Weights of a small GPT-style language model, trained from scratch on English Wikipedia.
Size: 26 layers, width 128, MLP 512 tanh GELU, 6.27M parameters.
Training: a variant of SOAP for these matrices, 219M tokens, 3607 steps.
Each number is 500 + 50 x the weight over its row's rms, rounded and kept within 0 to 999. Layers, rows and columns count from 0. Numbers have three digits each. The size before them is the row's rms in percent of the matrix's.

# layer 11 attention output (transposed), 128x128, rms 0.156, rows 124-127, columns 0-63
096:530540423524434451548510540524425512565497529598582499446562461523460457560478528576437516477536497463471590509490518562518479478470473402512546483468554429486473524504460565531527478346496538
069:416458573491508507468612508514599472507435544557459503429538524485484548516556571455563474560535540633392436469535549501570471478426545452498458486481472544426511562531552529483386618538497452
094:521503509583502549528561503579506489531452540517507500424427526517430614509513454534592481568498419376610529523485483455559489524517532475525491577553466394488456476491429472467479532424480525
097:521507509499428542538510551606538549515486514494480519526556452562415605524596565491469506485504535459532542430488479444532405521513471426475525591463498462552441563544473465473459452535611433
# layer 11 attention value, 128x128, rms 0.25, rows 125-127, columns 0-63
076:444541550532457404549380513450526486545502441521460493524578482507486492461529487476408527441489568391459507548402414560478547515470459604483478457418554460562518449474541495529510455477528521
098:476540473530492531499434575430533527490453612503569510607569562525518441539510484435514578462507573577437489536447451570516537537452443447424533386462493556449536568479498457500533512525503523
093:529523510450535467513474513377600478595499576561433464544463479552563415483410470420451521457579528485445464478461472520455582475515489575523472447593478500512607467459513524494464442421438498
# layer 11 MLP up, 512x128, rms 0.22, rows 0-103, columns 0-63
096:447446476433537533497548539569360539505568501455443397552537460568507437504580526484492573503423580608544471529472490524429564509557448481516548488471528560528567531445467459502567489602475446
105:567571485525513536505428576567513386448474450557493565471529498462380528538431596469492531495499520582429427595502510434485580463587547535490498515506438563588458536532503499452411509516478564
099:481605411489477507507458458483505401463541476568466562421541485492537544436489423521473451584425519563449517570457475546545477408496505578537419591590459478551470557472549425487539518439486481
109:470503392524490594458523476460496485551566565451495573533534491492360495530462435570494591471438471535550484448577451508447462447472538516508440575471500410515532530468533470424580546402439464
083:454492420437481453512558503511552491502501474423359477571557542486426537496554543559543448474582558503446499535486505446580519458526514456461573474451496560488516544464538492555475518487527440
092:456560543517473398461477534588508410531512476507516552459421548505429551502554500422559531514546410442609459409455434491531611444480540525406442467499494519453491475558428483509506446564477477
113:524602412472513507512496497591441530470575494479561413566425502513569534558502485539530492555452496485568465484537468493496496555524390466481493536520582569530408493473473507539529500483421521
098:470536519487489409521517480450465562520518485459484508471568475572451470538531464493559524549381541514436527537443470552487464443465581532486584519479452523504435402532629527460524478579598571
098:531513465439527527448479435488488526572509453491519441495465519537534492435492511482411483475437479453536468513524494408499513460510481494443521542473537477529496607590524473588502481447582588
105:509465483486540482559579551501477581506435464415482606494429497571494496460474513398494517423504509523561478490506527499503460524501459471415528476413492514443542467540529539557535440412472449
087:511491518501541517511380495533462602541523514509506499577549479533516511477511483511494530488461496596560531492495482484577452517378461469535473463482541539433548545503451460474606628498551556
089:586545545463487547567539529426481466580481423509459471516557493517498452578571515512468540383492517532522525538487479550444541523539582503469519457428529566404475516489550401495444444475573481
101:527526469544473519547465440516474620440470532440543513429474574567526415423438461517410543415493416544431535466542435537515447549529445575518474514535450522471445484430536426502519492488451529
111:512596394474434523486511496505491566589517529466475550416507554460542503429518527504515411451495510604479583509400485511627494400554543451503540537537518463613504465523498527431545467484361542
096:555503504487501539511392495496393470489530551551531508456560390449473536474423471540611452518613453594545497495536550446586481416473492542505447607529368463551505483492454489458529505517452486
108:435502546389398403536490485456493564430487405535498603417501519498504601538561490551506508488569505437592375504461463494461453460534463569471479564562441546491445540585514492493605459507446531
098:504609498490501523453439500529524460546434539526477542580509459439492574546522427530452559550520490617444507510484527494567481438542577415500445564491449486444580375550506481416478605513419529
099:526582429526524459544518508520496583440589493622519501440600493452552476499477583543520449486515604528509558470519470486619445443540556411455434506506493420573520568428587501540537555462513549
089:538575479548473541540544451598500494508426509396483533496550533473454500484574523558494513450443505604516457508461496464569505423498463498508580622461544558460494535548487576542505542478470449
099:390578480459496449542456494510561475470487621546563475505609521575458473597509497452523533481547397502500553496529443544496471500574478539485456415507446564569529392506456437542567481511431621
104:552553652541542483548414500467517437558531414537495658531563458460532574464476472457484507494474472526518485436476479460506609540427572610494527477418433503539471430505439600504473551481511540
097:541549477448468449395476477523496336446507451505493482448372467465468570528517550507579545435497460476480431614510537546574557415489558528533534423514438545540465545582462427375406555495566480
093:468536520453491579513532476458550457488586448487585545496464524543568504507549475415414387508492558535437476617491415442608467475490458487445515513429408449514415511527491519496441537427623524
097:570557491542491423412575498522471478444563544502504514598552492512570510558441452452538507444393516452502468539515486473514567513468515524499524604434556569541511485445492462464469514496440495
105:548439497440516504572562590442500490546446483525444509464451534452548512564530444394494431422510547570518625479551479513536540485448643469456558512535509480515477477538545443526456540441491535
103:540542460439586501503372504535428457490516444495547465504442539501404462490416596635397537484557541583522515549485548538517551486443507448541494546480443521487605386581454506527549638490458518
109:549494628544492568498398464502465425536515483441449436470595482587498536444507529511439491517437582562522421428539522548486607610476486537506420532549441459530521383546458468446516523515503485
109:576438514474494620518533464465490497438514491530513558520509414515520436495586482532333516448433567519528539569512562465469484466439509511494454492488518553578460531545525462495567512501476508
093:553502479537550440571436448501435521502596486550519432531562421428422460341506490458517608507604545559460493485534472510606422512517493524442476455482467496460516452479458491582599504598475500
081:505522471421479611469433495529428563451443508596503528448432536542549478582533498528484492473511546623476586445498566529594437438387535489536478422570519421476475545426469440564541466501544468
122:488556516555501488479567532439524497512446583508570501439507555506430510476586489456557421502454468512538410500538501552508613449524486553506450519513454482528479459492519441489518469572491449
096:532478515551469541525524494637536450558497395547486491516485522466432405475512432370437477487487443508463513485475492573462469578425594499469529468469516483512477473504584446604463512532499495
092:471570454422510500526469412439513580461582480439463515544605485518525495470567452535522583444556466553460457537482559478493558515500488581452452481409509503552472552462585480467458494491513502
094:481457589509489502565424479492563446487489496540549557592565488513448383506470484594460463518449548513433570508522475549522495515533506494487507538513559473588449474539520445573542470435449529
092:461480515512640484443527484466534461519551507536523496490514469511426496583435499485532468503441502411535559459504613510561511411528409516461414444518443458486539445534515521454531620442513391
092:455501369461397514550500520458523561508552504496484572467498522471526515436467547537495401518558462580465469492468481493513520494498501489451437568462569483552535420491504459529538512528509467
097:369457563562521507532500483513505463509496595565539464560506525494476449469504453459450501458465419553473459500465453424526540515543509482561535507468485482528550448515458485547479573514495551
103:486511566526455497502542543528527542473551449480517394516527457487451534518434562468447530440551396549503433472430472503412489486500550536498594495487433508573528497525447532574427592511536540
096:443489515509458597551540490506484569488415475443398413489528411480416547456426565450541441540469487513521512483544439492506475380606466501557493550410468478475468533549457488483536452583529484
103:524531538567318548513481437493457420487530528479513523524456492528515553527578495537460551540497556470539529456423515445420442494449381505473549502548586501484429530507511414477471568573488512
104:536478511523486549454424371394561567561501428532487477514519405521486468506559476444513537475538608484501432574479527585469540508500539497532510494413546509448561493496553495527545522585467470
103:433580555556514516551552464440569500420554572503491410538498486530458462512504466465417459507441482486474544556503542531509512444495510462493529497404502481464571468497572514504389588580591538
099:508497499489359544474384487595430480539526415473439544493513452586492537406540525517452600544519591480598492479564551512518498550418456461472418476502522444431562565473452498434501459570494468
111:480537565526434603538455494531584524438537492468496552508444479474434485527568404479476510466497502502540487419544584550477421481435512481482440489527486547551469448552561461486527514506505534
106:506530541503483445526492390556414438542622426393536509442471435549385452462561498422525489469560449542517543434443533479535419525657475477529475442522425450564484513450480490578544567580511498
097:528527465561484540479442500520477564400471523556505595457562498439437557479570443472538508477514561490499556445473545524570512459495511437429534530576513461457483499454594485532451485431503584
077:452478538381484583573602434483491495456522504540601449476499454540493502531411476444596424424514514500504535409534465546495472531485474537533484497617504509506537578482522439640482562434584499
099:592561492586560529463538505502518524460461419460449461516449518486472461485465387441500493564502573480528568535507529409486446500501514454449471481530560451551457507520617478520513551527515557
107:437596493471515482487494490567577403583476524496520542421533398480556504516417490496566550456530453602521551487586512475563435534510509483524525527524497494533524413539501461492567499443456523
107:499544557553527514363415427538417483438495619563523533572583521533502537513529425526518532493420456554509401457494402536536562484473539485506555508542535497419486498490504477516524553521448533
087:395520432522547485516492442461541443564490437519589503481458450541477493546504554488534556412526553534583522527446410483554563515499479462547552622462526463441556498510523491395501477590461553
092:530545487520425534608505444417500482402549435494466620459489528487529410529499500524528473543458346491529524505491449484482470520569555482478570537539529550538455587545624512522477431539530419
109:494542490500494516485517492432493497543553540479540517457557534518611461539502556405548435470408428540444501465417475497592542415452605534631458375505473466465591493481543438499433492496491515
108:501503416443497486520562456524442507537422519543497558499509524577445487528555487412467387564427517551485488535515504472524491573482459478421435496509388485479377496466446566630460511530520541
099:497540404501521447529515518505514485427451438561474469427424513484535489584501406482491468490483417526537601527641615559459555534464554434516464487548529521522503583577443419485408523546513581
083:497523492487538411608569427521537480563433432468435612542484544592437494504530487573441549534466503589456442449494566576563466557528488583576573425486526586472554510525466489455479446522451466
100:560583459494506471592408565527492529587485477454512498479509513476492528433434578546411553531507543603534425512427555508534507430526561526514497512480407511402511434518407520562576528477541561
099:533525601545513519517542456544595428462458408446470499571502410518517424535533470480467565488511546476480481502516500626497484480462472509487431449554555527490436511606579466567597546494469618
098:478609443552430484499416507522516530473458501508586476515496555476501580423458598430536441455564629533457496495516482462634475485530599461526451582504460589475554519506501481513518512506514532
104:531547408553499389529566457474474551490508487516543565405556432529391487525512555537445499476502501539535448496469511408528538556512503468408472469491532569574545478433383527499444504543438599
096:473502511498556523498422496575508554544561521488526526460505422541540621518455459492410486504477489614546502376545460568584484455491449523551532521457447502465559500452511445504494479563519542
082:486516509507504449536446475473541502554472523589547517556471467577548456601518431501386504453487459442499544463542528583501570477463576502551518559458487526498475494541420490452525451488438525
090:509508514430503531571546448466515470660496441454378583483472545485524565619491521479505514549438377446513485380475540531478511459554491501413476553501536430507514495448535516503523511524475435
100:446487503452507534425508473441459468490557539572538551491572564490526635526498503493496431481425541503483472544565477542594488478602611501481520552469427502540488519533559430541464438569477538
116:415430557478573450488530462515519525405481524504435614585486431582516459586571573380462506459464563502536456493472482489483391424487483478510537485420544485438546597483482491587453498551562405
107:548451528518466557407540481508506449402517459544554492576491534577545455597560476410540491514447528515536448400495492479497458448574446438401554485472470466555497514517515478583522438447541513
111:418549507472455516537547537620446579456452473434507492536544495556377528556484442484463460413450528465588446477440586559591471430492472531573480514587566522490532522582491443470498506554469411
100:628512565484432529541504463366533504548469503463506521382593434519492421501530558425463485495489509474558518515507554498490528589402378510515516484590495533517469510542561449467547505570490526
105:523560583471415523473465422463488533529441496612449507529482492461538576522536486558528474498472518497512495497543583527457548413518469480444471557607491544505409529519580489594531504587465442
108:565521528472571481452483415534524551501503512535495392448557560560509401557440489485511447493438518563501462552521384424601538513484559525478515496443486526540475507477498475482495492473407521
115:456538442506531534437489490550470511618534480474461407525561527456401466447474460517579470460555473467582500548511449452568539472571589505467440596462500585546497504492466460446538513604535445
102:447578508477563461482542522495463495476516531458582448569440491493471423540429475536508493530495487430488560560522594542559451465440409439362546553472468501527469454454556482432545491471401486
100:497540478571449592507469555495528449484565465476423439491489449510433526496526435410478412605580429559481568520587426491544463422479507520579514531443400538541520551615477493417405548523464515
091:511555545444459455466536517519463618573518597463489444469512520512427370515539493456406546462501544481504541544465447548610485530515440503533563545495486519533570435476526534551521529383502493
115:562495496503473453587481453548543454474496460559462537458497437484462537491504506592469471479467480429556508591482568456419486474468606440468467555435433567559407545503471441429553525534488596
096:504506484437497514404373444528458509479429574543586505529622405490514469433517564488426511528475430530450521485469414496496507489513478565513522604498432668589526441525554442445486486509437554
103:486525494493585478516436443555460554533612490462559426500497474496474522422483505459500482517500413525532505513395540528503569485433492572555471469417393591514520555558437527510488579472514491
094:401480501452499538501404388557502442581415434517437483500454501500452528496522575576561446520487558527521543476529464521421471504435473440539431454469459513532449527482569542480445447507453621
092:555494539478489423548542468498432486509428437492462524571512488491601428497514515529534565539552541402499466481543537568451542473576532529387518505466552457442563461452529447526548520461436433
091:484542568464511529571488537512564466512568436509392448479555483455514590523509436389438575504454518456463463427622488526520517517396532578502550503608553551530467458415585478476463508554509565
111:487516508507594450527507481455538468582557581439486526473479523491519497486541449420486538571440466520481406574546459452472530453583488576466512550447476557575564530563511510416527493496531490
095:421537486471531505438537514519450499574524538535466465497456456530525474525482455451533501544491475547435453510444512514505468457504580612505529443365446521486464473502512551417557502425522445
101:484497585552468429499523582591450556530450432568516447474431473574576587485517521579583420515350569540475557502555476473506527428550496517496527503493557499482575521546545481560542542626454541
117:604434511573540512506442432430591482521470571575368411434547454528425544466551456529411459488434509501480432363491516429523459579514464498466620567504510545550589564542491464413537518473483573
102:503449580410431530508522452506479492489507455484569496441411549526602539598545491567442476578490422464525484447569514543515458505482482477617449476539442550562442499546556392531436572520450572
102:470534600495597555532600505540477500498407443463491592458484418506403504466539487510550493485473449521476492564557500396514352526488436469444598432571493589519460542512387515490557550493521447
097:497500492547466556558489514456547546508504534537515503522494518475543399492563433455531545406401423492432571476590440617477462546481373503512481457428569455455520474576564473586482456537521438
096:497496510548500436481431528473497444568540451551494502461504496603444519456477473450549546457434451602508444534542475458485495562526593529405450494409533482423450430470470533451438454472520478
090:469450426395507492499536406443489554475533486531507537391467533518524481497520522521502496516559466525420674493515492551618508497455537565405473587464487480538589589558421498472523470447449486
103:575512520503435545495510442446450531500513457576448551417595546494438491580415466485526478489460494500508460431501562490496413514450604499486471444523463488560576521454484542459497495552526458
089:524479472458512527571577504585435491499505545530424482465381542496433404539480593589440474526521407550593525536499475533394489457535415536501413522542556481488578524492510439487510440493559477
084:517486537457540569469473526484459576518634455459574408426532516465449564539431514533550400518541619525473495533507482457558466483476452549521503592427441466461406489582413466477528471539513507
098:461486509375532489505499476475524544598460418458475598547489459567523533542456517556506442510409522463542594373482527467503556533519517540505516577456612554481440559456416456463536495485566451
102:546467555571514559514505460473450489368462557534555446456495461602468451534533492543459505415472465502580470504567486540469521536548546496468460595496483548538506499476469531503511468467461607
096:451536491494591428432489436525459436497502490514409503455470559536509448501557509561586548487635506538504444533507543476568529583460475567484610527463490540512477458554440430457484547465483516
096:504581528518490485553498558464516502492559550491500553560496461469478438522432396543483458529577463517511462494527406547575431475449500456476523512424441484437496564606533440416547451397499607
086:455496488508508511540547469551472493411415456520523581540540512517479452489480529470462469472593493640404517433535458453627545468486566521460571418505480532509558525493484478518430487465436461
100:557564501539517380495498539442525407497537479331569479449536482544500531488489637513465440449538451547460486424446477488544527556583465478525541487388404538576495559522513551490580537507457469
099:466450475463574630567477529396488548452543509541461455482507548518510537468488450544517496517448559545512495500532483493454412541460530478500472510490540451487521571512370475516548549567491480
098:418516472566465465543460530530482457521361415495466510557569505526513489611497570540521468432488452555625526509466506547511461543440547433461419489470511503493437471486461455574635522483575557
102:568519514427392496505448503502436593571508529420514481526494533466397495439520505454585463531428494518501495461503423483486585440564412548554557539530503519466537408557469484531562502454506568
090:402482486505498526483546452596604482390460527480442564564481495588412443502406405490462414450517495399460508440483554536522502550516551505519527479527492622536514574545470429512553559558475532
097:550547471464477571496472510478529521485590459471488391580453429423533468397491476474556525441581536489473521480548582486478400518562529564501575377483445474487476546544535535487614520526569468
101:522525537424475515540557531483589450556452475415410506439470411497513478462532554526605374490480475533520502522518455458519448499460414514553531470552502452529549515567516528541477512457541539
# layer 11 MLP down (transposed), 512x128, rms 0.206, rows 0-102, columns 0-63
094:371431529500397523447455470582465543522486477472474514432515497439433609437485455488557450453512514408492439504450659510437536538591531536590540467553406477600453472475488509451466439542496521
096:551416436520453566497462403497435509503454549505492457484499492452454524510477588498502438445519448492532524475508475543546409461484515540404523541552499525486552505568571464413559551497466564
091:462462507477557522497524587513576459574465459525425601556419563471474556409613584494485500511529535459507541522510488499485494472505539492545561463478495467508499560496493488562543465440532395
098:476520465532511505609506465526632483546461573586543445487539529384540579516409531552518511403412466551467487448469571498453583573500441482476543436537584503498446514589480518493552584570490464
083:485422509565464534506555574488493446505411522554470502506533516508425559473446531505538490456444488537447419497540552443463571450520529540595532445542576526603497506302484459506532532607555478
098:512545475548599533506444537542531427527442499458478563529516537407459468588581457469458448487527495528523536560470508504480578475472460421484535481498489507435552555415488549518386479496501453
121:468591485538460458465602535480414462551527507432526410499483574498460493471485528504466448452472488475483568480400474487500420454489459490542519444554440459482484531438497561451486548486525509
107:481477482503581499500520570445563419558478552393515501513502553534493580516444555564501441580590513453534523502541601512490410399453508526509565473483526392555527531534512526448538470508560450
097:442458532594431562496489565534501455422456528517505443598564451454480462535432463457561557502374424556410521484505624579545510519545466519555472511450396527563513480478444497555448517517429499
103:519545590475497431478542460497551478539557563487472575467517499524401519522514460481446475488601523527600508564503469515538410415583485477604506469407520568423583432558541480475530545454527530
088:577468526602537544533514558566437495428555456539546555515489462488491460452508484595511505569542451458404513502557622598561550635555461475512536445542515543527478471383502448481538459428559377
096:440401511567449462487468564455461536467468413379501514431469442423501460443460486521596483489561570476521483558503575516477559490460499415563476485403531477559482458548441588478484448443483549
103:481582533565458459498504478440400445460407481489466560509561596496564457529435568506543457501540430494464521462518439509542444483495498436516526465635551487532633482494541481498451624492560525
087:496532407455469476582502519502478408569469529516648539527493460520473503437499568537480467586560534354503461503530512501480524545461485560497479523591463525539529505295464512483538505554481485
092:452500493600587495454469592525547427511519471499466356583551581485480471511467545454496468533450523506448373484533566443502571548476528472537560497570469414502493504442494489515531542502514533
111:539531509408475468595541426472511474528516420490432538470536511585490584398469545570371386562535541460507503548504555543444574441485526459554485514496388404450551559442566500488523509492527491
090:497498442480432493499515586558559464498489443495559478572482590507405420464543576508514526444504393601528495529539490558491411441522534506428487444540443520403502515605486467547409584493488465
089:518528621379585438563504526614476541665436542460471557442435495462409570488532510505484519441546506406500560512518614504447527531441529567532534556488547478471558467537430451501504512481460446
097:536510499545484517503518622487551485536497520600534480530621405367528538484501515440558417479475520514430490426533482523524440539517513483452494485569474483432490526547479553516407479528443585
105:413456524440499617472495594453576501474482516545535473558570426496468501507534471531550458527477488511503514452515495564487500528454372465395541480523447427407516514410476559398560557483530450
103:419460489419540529493473392567511512524531551475482556407523495445511495509496530528502526557582501406525475490443583512489437469526505560638510482451435505529465498558510473519539511514545558
092:546479499465592521489444412499564515476551463492554538454534416545430546486582543498571523582501531450545584451494554500396490518479488518507445525463576491604480468487452493468408515443505556
092:504407465490491550475512508580537506448439488470464515501502457526543536494517516458469511469495536424543574504531391444503575428434506529493573534403510591515556552473457584444524445452462538
091:481492434570449410564488487439472532485503485479470513444491570437567526515534536386453474481535504563529500563554381464398469408476441536560517418470543494515630524518617446577478493487523485
109:492489584573485480535525453475569482451445516584455540552493477564327485529472482542499549446415367523486545551477460461472519615477467588351436449504408469460479553549552447519503561567537442
104:505476626584596513442531530515425465519556550476496492539501481441575526495485515401546452499426447534501514456567494469546483548470443443494653504513509508539513526561442502591591396492465520
109:512516508538483504465509546438583504512482445431374549406481574530460509538438501459496534477477481593519441475415513628505530659471467458530472527497454517455473480522529552456517559435467541
119:542578427467484576501575521436546449528473399432487492451491461511443455466558440529463489500493522482519517452578475471403498523613297429520525521463421475514565452632480526460475496541525533
088:454422521496519528532524536437549493571477521464511516494492508526489551444579424543508580510437549459430550624501576446502524555426485507630515519555549517540534427322526510535495436518535463
091:407546561566518491527502643494525374473522487524526444502523581510496449473479530487613387511521538421474470545496556411430557513477473512595525561449516389646518504344497531547465510481542558
122:505486521539411499519549536498485469516539536553546478515530693452529421479454533452540501417483483579555529480524426457545437475421547472489441518510498498573437541459452430527592444521547576
081:513519474526503557532535594504466469446452544512507488453415506487502560575488493500478571573549486466546463537483501600432522488533509537484514551474479541504598365351530492478433436511499451
102:471485516496445554498565510566458545460510482524474497494514568460512491542336404480513491434406471453526474490480453429578527488480456501483514462465532380522598539553534495506527485511549561
092:488507443462613475559512538457528547555460426532535428451533324542488523460474467589475521469600488423506505413544558416487476519490587481498467517491488514536477420578436516537431427519461529
094:535544539486487536491476547442495549477481486418478509429557537494585461486489504546461529478537473596462464489580466489454565555398582458501511478478585585594483455451546472586510477545516555
097:556510508490546482518535567506464545534474624450372542454572427459448562502493606500461468503426540443488521474378511535520541490534445545506457504505446569512502563402539557423513570492514526
108:482426510492484533516446497525557578538518487501414519579489465496558487455503461525491488484578501502561590504546554444478531525420511482456512438457603491538565486567479499482384437457477595
114:586437496460507519528433537420476485513608554418577585580470480500504439508447469467440507478522523591508537482468436394517456544522451439527546502413456519473578497469471471501513496474547523
105:524532526503556466549526435515513559437443526428563483480552398521492530509492453545476596524506512542510528488436466486555484510443473588438576563412491405501518460622536506500639528488474503
100:474580574500519547513533501525406599575501608467445413546549454555523481409453496405534537476392445527380452555510548439525547490563434536436469455504527514513457593510487499555526551455547537
100:606426515551550485528486488484597444538513574470509509493525472552492497492496459433484577491614526435493543461503590565562487507479551555512568506506478561397510516488543528511494533403468508
098:541457488486557652397532537505565466452449569465503472490475454496487502485552471561615469570537588436530493457492496497520524522503581531431563483522441387498547494475489474583543444576429502
085:435572538497585464500481561465435454415494582458459501484521496462524521541455314537558457497544577540405514526472550531430450444524507546528465496506560606565526458502537516574510466436480482
106:452453569530435496463527497496471546473481531462530385449431435395458575465479473436585459430457481405493481459451539453393528461493534609451510486505536433608464495521561522593588582447497524
118:478485524528465567464605487454477432540591436409450505529467586481468551448485471470458488443497507487560550566473488622525426448503508583411394475476478512575449441520468552472426496483464528
080:564469480458563505495489597506523522508439481523550484425499439529502529479538581449565403424561551505518519529522519489439425391450602486514528535466566554486520464392484506446441572464536476
073:509519547476525517521504415448568492519502473480510451529551517482520459533513522459448464591626443463501478550579600535516616519491548551520470440616577477465498460371538489503506498503497496
105:563572576552536456487580509453535484476418534472573510537644525479452528510403426448526524511502557391545518511451551522530509477565506505483499557468496371552499462481498584513475572546458442
106:523483457535520515499434493530465542594516467548548449564489604548461523477481555540514513591604534515440496449494593502434505533523439530546529511574481493444473505522556486475445584461554580
103:510479448483565494505443548415552501414442482537513437494539517483526430475513449520572420545526537493464584469496504556484472574542457547438583564568394508575541448491543487459540495477531514
081:498478520480475475470481525512442629470510473531475398552490341364544466451544401549478505444527415477463517449462502401442535514485548422535580509448481519524502545530555512441535472490466543
100:495450607523505423505468501514503568439421534461528581491528476416560537585454506503495496478488428557488470479550493497550555551558407487519452477493540540445536441469446468509439471545570540
115:488505400493523481505443436436444625437508461506550577505542417490533509471544401498429454497420610480536526473530434509455507528523415564523430514430458514452533495508513514537537453520460518
111:483474491486618560418531391446526578498589559548547599497540471446411547522487432497475574536539459463447532594501592539461415543421531526473511475497547469475455574613506557523391497586455513
095:442544435554520459585490385485464551512446431448557449458471482521463550515552536517507524503466547521484487506502501567509439627575428508535486459584597481403545480469452503461493400582497527
095:462505514546541528516524520467481404505496469454513517554502555436522465537545532503544520458582537443516460570533525616414487475512570534576485421538485499602499500550436501537580558437408458
095:491529465552507476546530479475437487462610458483526474480498549505496464527547411481421509496496547503465515583478424534498531500458374424449521582456552497415365417565486510549558544380543453
094:470473479606542507454498601488592492454500545647517547495541523508502486474523609486503394519400497447521380537476494542522530484481494516491424453509480518583509505425450514437492503507524500
091:520540480510612524456592481468504556611528487436483583445426529556413546491506521525482445491544518466525514569445537489453494496510520467464562492451613406404533412565557526463476456504518547
106:486496489457514417467528579512433517413504555482529462419497601444472525606491386578536518511516470484497534594525535537455439418513537481462477534566596428574404472525487502451482555472476436
088:540470625488591454540524498513529521519432546479513525487540407500589462487539547451349515488411496490428513466634493546530449455512470445494471535543535453418529475669505550491513511495486526
084:394528495501533457523473549547493480455449428406426455528529442523473489481514509402486509399564589504596392497507555442462442485458573518484541502514528499523488444606514573543495461450502462
095:560527575504504465521407492444487453413533534459494591589642482469482476497484501425438466418443398624509424460418489497519459429523434538618552491538408523504564516441530559567531573491569587
098:489515518477503474458432503475404519562501450535456468516471532444560512538496530480476496549480503509430439452441546528503552590487490517421520535462565523527475505535548566572480510528510502
098:504491502549492499507494549450422544446522570458510404536514572508494508465388442549537520566496503508462502503452568552526478505460498575557552449583555512478507525570567469405470571551552514
104:508449547504470468535483489519453472471500503473566444480505560587472461489559511519495530485475544519514507569553521518471442531389510507506460448476377597436495495465505511407517562526476575
105:495432553548642527525434484482451502506461474526591435502520503504497535413420526473380432560482520504583497567526495590510487494523510521502510470476454550412522409528481519594516511434459519
113:469521527516444547515534454486492518532459454505496507443504526573473461562508566546518522581498507568606536464589579505529530516498397492440444518491517545477468526514506489537495534459546491
105:432520379485383435494520518487513512579584441548505559478511453474451576493539536546486474561536532421408413554493588484444519493483501493615402440530488557498518501420449549525488545526500539
101:591465448495485468479462546521512510386510581511472447575535505484527497501559498512481511424526457585528495430550579468570469645449545422416569467457428542484505441522537516463482475475502506
106:480541494471599561474461457489478519583527534546597462466617463551478530552559506465566468539555505443537490529529547484443539406443498559551495562541534447392496455447480480510461514588492421
101:457550515549513458507521575513527494597490420442478473502440529503522510496446485489540510445460527458487586503498510545536494435442448511372558515456421543498517525439552463430519524452442544
103:422523462527493455525529458552547546516535500385554469534503447532429517501487486518468492500506516512490448504549543443485609445424524593436463500452475525386573432468439466432592443483531435
090:520571545495473475527542497470513461534411570448456491547463591478498423540460495508416501573599520467552536542533598548529417523457517554487484585555586543452490473434413469556429467598517497
110:527579509535419425509583557462584479431432467501437531552535488443448530463492474493488477472514546463535564540444414471488445447610506458544471528561522427521385486490461439573462478466504608
098:466552458492374536426511528506426463530438489555539425510454511487581458522359485471483502604487540454535510558481549586474520492466498500432563447461585582602485535386528487443512483453533562
104:540486418500506458507419494509531592528400492567498492475518553470457561540535497408467473538581485511505520483457669531484435573537511518485464424574534516604482519492404458506543459555501464
085:466536500460505547524548465461557475518500509514482445476403411487531438505511498521469446510529453545531551492496533469438452424582504574508586549501433480397566501546508514483461605636552435
092:427558476527459500498505596519574489548581497403494489534553492528440529484489471390529520515486474531544429462464547461559515382621495533590468528382415563442528444472526526516462450426589545
082:517515516567492525385495585569382518495510521503522484472306497460443451539436428515539553494516500597523587510474552516594474481466499416409522526400500427461552518578466484501478497450546509
124:576453615425573409541423561464403512474451455552473501507592570525546398524448533535517434523553590472474481545489488509533458543393547584464398481466560495531426550470539572462473448465519581
090:572507533465415492534524621495529526523488459521520563468647536553548547406468497558425468434452534486476445501496552506432434494525547576456446538478563532589446478450524504445439567510553541
099:529547509569501598432472457510510478404536543559538500508490445583386442477507560511453523513464579550497511560472463438405635428494512432519494542499526556537545559506536490504625516536515572
117:514455464569554527470493490539638566449428450541501422528448609480583530415480532467482508552498462533492455539468457475525498529485459525456479463504472552536502576547580512466513510465466504
104:478449451521438472443512483490433552519592522471560438547514480381505465411508543458507523532504471474556507447497478518586451412456563493431481525489517507390433468469570558532438401403538494
113:450498546562509500499585523510561513503445481465441445459465605587443600431525556496476483472392577475552553571392456427440540481410586589460515480395528449380466449549571533565490524449518402
083:440460567542541515500538527462468447466503432588515505573459392495577493456467559537565475522484479472471464567594422484461540529497587489403531538560486476510418476471552472543495450513462466
094:536549387445525541485463537422465497547390570492491515492532599462440488488499543436530462525395435520520499385506528448370507585503484521589491522579501506503477524549503517510600523503560452
090:605430504458562544552501485493493494506452447492520502424510410485548493518468466480517549499452505457495506499504462479520549509437512484384545463519520411562519453478503462452516339566363444
102:510487476471456376498484522510488464546548439567519524441539526506487488488553420519477489480546523470524609455486483483439493443469468458550488497447543479532554591487453527447500400502498474
098:525493462551528586466521430478585480496548490573493489378496525540429501491574623490436504466538545482568471478436406481523506520514578525531401526450526467550463454549486627481495429373536513
093:519497507533503429527399536525511517468540444472459450543557425514528476463581469474508551528461453430477462446559546417546480521561428529431542489496460454497601505548560577538489442424542455
100:577458536580492580503497507460519502562405466440446480612621476420521484494500389542542456479550567560497501450623482380501596526433474442558468534507486439459493530480554563396501522497480453
100:589512513552620487549428511549493454489486522563525488491538646497523461520471489506495414444543496589356525415485546464501460376495557419523497491513499477497539555396514582532549591592455490
090:499466516613559541469519524498586444430462518423475483494574544581452560466465426494502522419471433491446547512468576449501496417521541516630438494462492528519482504386476602494479434486522519
095:505469516576541485500479540442422513557524497485519417594495543555505460557448494524459478521588567572499449404490442497503489522489486524540492495513512426353525492582482489515440548497542492
083:481487481467505530469524620480492593440540448547473483561577501506462469417506546524590385448463499598363491534591574493529443477519551481536547457542472532505508562534537419431569546508522491
110:546483527432546502510513418529447442447540589458431512527548361479535475494494440521498469503470519501492460475427562543492491524475522436553468467535413499473512460486573471600349481498457538
092:526473567487418397461614494530515471532508545435505463626497514481550510460504606499522507591637501510486554499444531511541469624526552474490515413586548518555446481439570496439435556491524513
106:518467506561538589520532406503561552361520500530462404507486544524487484570473463552506502538489481421411486472516546391444466571582502584560535522484423535599564566510569447501578480489487575
115:504546553581587478513575446494612472481513522431535553417564393554533490502578524516487501584508519464544449567479461453527563503441480587469504471525518486581455460601491489473518443472471439
091:495484409464529466503440577487449559553427475487456556447534600421458602431520624516463410498533529541445545579538528598408483509525553627495494447556536466414480551497443482376559439491509539
096:527517468511503555518586533493462547569543577495569439502560450533577505480506431595446560568564550465571474509520490555518449496443558505522472511562571470526396495482483521497557449442561522